Weights of a small GPT-style language model, trained from scratch on English Wikipedia: tied embeddings.
Each number is 128 + 32 x the weight over the matrix's rms, rounded and kept within 0 to 255. Layers, rows and columns count from 0. Numbers have three digits each.

# up: layer 8 MLP up, 768x192, rms 0.0866, rows 187-246, columns 144-191
# down: layer 8 MLP down (transposed), 768x192, rms 0.0915, rows 187-246, columns 144-191
up187:136131092147130114088137101147197115136114109163122088140074141148114181172128145201117135121141205187045049108192066166113146151146142066163135
down187:134096094143128162108147160149131081057090088069160093149140129076108076159158140151116177140140063126097107176141089129145119154100137141078076
up188:125189159140162107143115144135124134137107069125162135130080111094136056085126131132153162117135123163160113109089125103198093113122142102161107
down188:192133096194141106090112121122096115116173164110132120133127071108072108104151095059159108119104158109104218129116117105067076154122120154123133
up189:098142132117120092129128149185112098027139135138128041109110087162110136121170121155137113172177177163121218141116073116159158122101087141152124
down189:117125159100067146073105151078141037178119109063164184079127117184078162136142177144191154185173110121105062172111169088118101108175122108093150
up190:166113106136122158122180119119107092081068140190088076103127113101131133137188081137113115113073128109132112152109198163104100155116094081078108
down190:157111118174172135158108111131137096150175146140157114102181113105106147059112183113128126161205171147131158096143128115148122115148142114159137
up191:067148125104190086126116117159156144105119171158074099164082104157168108087118118128147141114169128159094123099145079170158163166124058146150134
down191:116108199178112135114116094116129074131133099110181159137139122120141152102160148081062133157124165107118112162061148129100057105136174145119170
up192:096105152197200073149141136168117147098124214101105160229119084146149088118157192165155094108136146113137128134122140229106149145139125138135094
down192:131178060064108141123186093116100105153134050119091142131139136107091077189140113087120127153130183096159104102123096121119156089100118128138123
up193:150109158138090153124151128154162074138102231099154104132180145128069122061117135120159142128103148137159168142130096122118088135168147110160117
down193:165134088127130109152149149072114151176062044140130156126108116130158128132127187142091138136159176147142149129113168122106144204086113121109115
up194:132187134149135139092109138123084126152143108149148172177092116162123100146105170069182092180128110103113154161116154161115133148121158158120149
down194:171077081163167113153122110110114108053131134131140136121148193135075162150147125117101080058118129122140143125112101145084144091131106076138152
up195:120162117122145193137038142144165154164115123157162182119114157150096123105124077139171152131164107076170101060064108145127134143142195202165079
down195:148113137133126151128170114142089091173135072141149114161190142133151120097132142146118174147144110076092113121095180066107157139146123158174118
up196:058121182119127158051128112174160030107132128121096126119109169159103097180194127098125159139128051144080084130142115132149176149153109105166161
down196:181152137147150140185107137079133156147130131093167095133133090068135168144169078096136113112127167133159146115130118174149072157134133117093047
up197:110081124101110160105096178157090158089122080171101099096158101131119205111192125122128127088150126073098120133119104107108086123168154118159082
down197:153144131157118075145163081113151106184152120122142125218117092125141206109119176167104125078143129188115142174158115147134160143130085160164145
up198:097123197198173142123123148140106157156162184132172174177162171110132126146110106099140179126135148145113147149111155077159150151168136154150099
down198:106151147205085091102090191101154162197071122142101108108117127146140156089144185133154084196147213085136125120125141148154070147134135134122118
up199:122142132194107172116173163104152130080142138161162089153097111148045123114135169073178103095158074056151132108112113134038133130129107086104146
down199:088130130091156110156099097153123129187119118141158117140169102108156094134150084156170114104186149159083177119169130125163166107053124109135108
up200:144165139126147155040114157131088063116126161118128167200092108095113212145099174103150162102123073084128158099148093155150140124083130080145118
down200:110099189145098192124129146146129188100142145145101101094122134079159121138173160134191121120088166105163128156136106116124184119147121154123117
up201:101138123145107103138141140112097122120101065148072092133156134093115176099101137176151142125108132081084096086100080148134129216110133140137160
down201:142088149140139091128155119165137118114128103107096156143079136122124131158119096065164085145085127172134136131104115168130145114109104130106136
up202:113083108120141050142140135149118116110110119142160107134128197157110109175072134093203123112157166120073107129138104133152107241148118073132093
down202:137131081177138114139176104139170157119138106095110140111150106123141193047194137151125173148119160106089160124107167128106140113070104079090195
up203:127128174162135145039113188135082169104128118084148128158152135145138066045117099098125149126078135102130148089108071143128081127134203109137132
down203:161137154112102136137100063157188182121118089215134130128090106121061124125174117173141162172107110126145095156140115140095114159155199139055180
up204:150172081142140163165036128131135123181126136152102156161206106102128054190104112142132144135130122168090125170199140069151118142104118130108135
down204:112068084142201151116137160114144088102121145124132053142081186158143121139162161108119153065141151135099189101186073129184062118163107141146130
up205:104141140121100110116129126170129121091094117104127110126127098115104137131061140119087107108149059066147156112133144111074148109184089093112085
down205:139116160155124152142139186105103158141116132113141154118104135133080097091124146129102148166163150151146156119141129170204096119078122136097142
up206:110055130112068153149113129090115115088128123174094090110054126153111117092172070133117090169061154132145091107205102176097121119116129138170131
down206:108108129164124156096120153121132153125103158110106181113135134152188157139151120123180103168125110180103166179133132142106136131181169154100123
up207:101110146160133116123099166148179102099105080156185136181123114163138159133101090111112157189134112147074144135130115092103093147103088139086096
down207:107137108147069141156151082097141170106159130175139089080104138126115181099139159140194121089174114132149159154141137183114089134145168180159140
up208:084068075124093031121121135149104085186075194166170174159128112111138146146188070164147109164102131143095139064162121095139082128155134096066093
down208:101153203124144143143137139145127115075192149126122156106126163121127120167170088159170141138172207153130101166144088087131061135107109122066102
up209:131119056197149190165122158185138119127117130113140156125148083180090100119114118145107084088164126132089058138112102180110093130207124137112137
down209:160124189118143128049169079049166120131151125190106144118144154076157138126138121159099106132088175179141168124114072093099183115106141148168075
up210:117097103124151145121122147104112167168142157053187118122091129138156144139111059153169079166128107136114086161108111138131122114169049115188136
down210:138167099144099174142152100182097056091079148127128046165105107069164068124124084151144104110125138167090127149162152107118152100104163133093084
up211:182097093109143110145116119155079160086097087141137102115110128170169102170098141104106107130148130118135127145154058136120132122105126111134083
down211:081157176164076173134155096071143058155137183160141105103146135174113203136163146161088130176118110141155130157072168097147150185141145149144126
up212:094105108142114053150141146119161103151134165158158130190126095132071122088116123155151175144094131127103157143162131153132195089103144182118128
down212:153132082166077166189132154083130105118113114129099102130074118153105109126152098115103141141123192142124106158158105117133134186160061140119171
up213:181138101168133125124037134124159124101136127130141118106088152142141114132190112119116141110111125130072115148104157138179125150088129138176118
down213:107068123123111070143204076127157169096119053146114125128205102183145143194062166126143116134130120209111153077152106158108173145121122100135122
up214:127175102163118153123170149186112038141160093131084126116190113151117126177152178134100063153164159109136074094099135156127093108170153145146079
down214:177170140129180092135134196187115165131148106135155155128116125086087180135096123112091122150071122150139152130072132088092151119174138160124151
up215:096097093122102086125109101135085145171167094109176185047172117142061106097139156055178098113160111069124194139192169098129183134090148167122149
down215:143085114151108180098116083158101139147120127094070177091146124131079122161178138113155155154076237131120130104120066170146072118120117102146104
up216:163154154178143178147166135130147103186142104135115103162092127134125077148146124116072147130129110123139108180120099138095089123130120122137150
down216:083132149086112099078107079166100119080033138130129099101071115125099112103111111084087167166147085145146150163196211200131138055122085128132146
up217:202096104175137130105121174174196104133146166119131132108149076105130112088124139128109155136103139113167187089166162173126146084133094058138125
down217:178138135144112138129157110112092110136120169103160124192092143143150146148105104148075201104124133165146156126125186106128133111141133155124115
up218:154130192108155171077046104144169111149194130155089186110089101195107138125113126111149190100120082143157179110141188119093092135165085145148138
down218:130157138131085096091085095151167172166145115161161099140122117094089120126169098161134123179110145086133102160154157176110096114071108123113120
up219:148078115110166119128141149086089153119107136119142146132132122140115129092107071093116190124122128157115155119119120068128118151149099048091103
down219:042159208192094139118192097187139130117071137168150133119123125123118169098142120109083103141166136032139162116149086158154203122091152181115119
up220:100113153078139118108145151117115083121144175134144031121174119118139145129142124108115125112077158105117117150114125114108180188121141111147076
down220:155151138144114151124101063124140119157145045088077136140142157072132113130141161095077112129114129171142152099104188125136145120116162091113183
up221:103197156088075126161119129118111173093140102133085128120119117109094140175069123153149133161118070145121107117113127122088153179097110129123150
down221:106090076143139140130149123090119109156060155175155075126150120133187140121105097155099104086113143087172173096076107135105136131116145147129131
up222:116084131114087132061161117149157067167137123133108114143153191138129107124099075185161148129122077095113124157129184163154022086114112115143130
down222:128078125137156142117182142078141118119106126153108152141126156087105116109106059159138181158046113117133188138106104146132177121164198115148133
up223:139141130125086139103092178146169093121096110173193160111173126095142114093150072142181204098131136067130196070136205072136109136095086193130098
down223:078118162074079115143093152109114151166103109151063104068103152120171126140137163101135109118157119088102096094164127105180149155102131136094167
up224:183109116076109138117148162124082098120150174149151148163114101144144142093171109126135088130113070139157155150091113143098114131122157077145126
down224:114138160141187154083182139169161130084085061140045083135158173110093175175132180167178121115058086118138151074113098119078154101098156106076116
up225:154156137143139191166113116137146164107125129134127153132157143209183076106125067122182172085145107130143117100136160108120106164114099102112131
down225:111147124107169081078102188094163073177124129121134124123112140198103131121162140148147133098132087141141139086102153135142108097098108130094120
up226:165095122128132083106121073155139058111071086130135098087143125131082177121162164202131125196149119130093182116110136083124152122044125101137103
down226:116165116133106175130128153112129137134181114142125105107097078087151100078125108074214136071119171117128095125105141123094109101145158151093178
up227:146142128143131134136158081131141170166081143128128132161121101135114087121153166168061144155117144123134164113110085142125098162136134129119127
down227:120143141130089077078160096139144102122153129174099120119125152100147183130158130129135054135103144136117151161200168153120126150162142138123133
up228:136185130145191096096149150120053133153129134120131128118128121187052121133129110140148116180089139113125113108119107145198147131117099132181138
down228:083132162123103127103147115098165153106107108160135146114133135117119092087131173112194136173101153145145116173107146094118167115159160083126118
up229:117102085105107077119086177149190144113145133130141140169090162115110140099119191124194140148163165119010137114165094146189134102083160128065127
down229:086111133135059153116115110089117114098101148122142137109139124108086072103108127126170144109147103099100177105162121096078157083074102066130106
up230:177112085105139188159158109128114113119111115149164121142090118102146148103140131145157085129115060140184155136098158107097084126139066144071115
down230:069171147154094098190145103169154078157190082159141110123136101133146140139136101126167124118139161117088122153104084125149134142150158076184184
up231:076143171078123151138149154144113115139074161147118138117097161150132133089064116108085176086103171117110180080137183157125117199106109153114065
down231:125153127156096131125120114108157152106145097129060096145146163148176132204153134135102143137110155113190153141118121126087060124108072128123161
up232:154078101121202103151158134133137111114069166173066124167176162140082141101119175113096132125053088152169101133172139091133107218080165135065157
down232:137140074139105143125089114129102198163125098124133073181146200139128143146074180061122148060177172080137117172157202051169141012118131081188137
up233:148100152137146066151088153111141133124150133129125103137139058138065143120159115154135102144125189137141119091130161196135131121141169114132113
down233:164137115116112102138131131155102130106121080143104158145142133120146130140123136103116176169121126223161113142109161101131170139151117147115178
up234:147138131123170126156121128114129136138106133132187153102190109099131113138040126129075103111084109100147087148104092077119111185068163091128153
down234:086090136116124127088177153167157176139173095120161142141125149180110112159141149108007138066160132138104106140175128137166129119128147063061110
up235:108168121121131121155128117193144151151139140124130145149089102159175116109155120180076067126187148095119118116122132167124117117106149101145091
down235:155095102126086188146117113096132158094123155077132121128129129127116075162099141113115189121090134143108110079115116141154156121125103116087110
up236:145137165120179123138103137114147239140121122140141124160122107152138198094103110154084117113159131185049130075141097153103190110132098217121184
down236:161172137158138146093102120135138135131108168111106174188143113192164105129131092089117148151105148117107128150090142069171108174144138140091100
up237:155122193177145139122060133143137142135168134119171100104147138108156119162155098121154131110117124108113094085147118089141109144167128145143103
down237:190151157049152134182113116136092138104093113095104149149122147177122112078082159150073161158082132159144138086079141153199146103172095110096132
up238:084085107154133127161187125100155127085111128134134128157118171178128078109134114134123158106152073130107150108131113109120091142095127133103126
down238:195158123183090131130083176118096132149133150112118069081181108094172180126106119115191133120119166085116055115144107104170126128143132138145168
up239:105133108108123139090177184150132129139076162174100163157143079128163139155149134090078177098173127110132145115091140146103138118124115164121058
down239:116139145079172107201158157081124112113121144143131205122100143132147118164096097122119060080144192057176154079144090140117135126105100079132157
up240:164075183105139122076134117153123152140145124117158162150144120182134166113129130083078119123104082147094149066111156133129134177171073115096115
down240:118136160120150113136091108079109127179116154144075104117178128087125127147171117188180114154145178124150084166077181104122138124057174125141102
up241:177085140113128116149112169099096050066161144136078174104104117136141111095163146128088197193098059137162174112115127152119108169124119174169055
down241:160128147130126123155159105171134174131134116132141127144145126114100202193124103110114065098128161109096140165092121138110188109131079079127127
up242:111165128158151081116241183109135103164115116099129133112166170134094102220156112183145134133124143114122162107179118130154194197140085095138096
down242:153072114078128116112172122129151180112097168131107124115175088103165166143117133090170092124109150160135091182150139114114161061142151105106068
up243:133107164154122143045087150116131153155112136153163113152099144137107101156160102123052099073086132167109113123077093153144172113087132126086140
down243:127179109120132118228135080139091140123189152149174192172142116095075136142092141104128143158105173138096090127119142116105120127124109110154114
up244:137110123123101094119148141111101088147136113107160095125126120156118141094094152081135165075124150121157135158092105123099153129081146155108131
down244:128080166141100168162141174123140142123165112141125116159128123108119163091095064128097120129056157155109118081112049185144134032184135138136139
up245:097109134164150092103110112173092094155118081119155101157169106126161056126108153079126127197162152148095160113177160112148208135170115140160104
down245:120076113124112141175149104103154106174083072166156193097141122133163146183145169127155188065094102172113117180115109068063177078169066109114137
up246:112138236119124094092117153146085170103124208111095103134151168094116205067181167193104180115080151186129175146126105097126143110138108146116067
down246:112127136087069058137156131138084123103066108150164161116140043163107100152150061120161116105086144152126149053162145138140125121132119152187153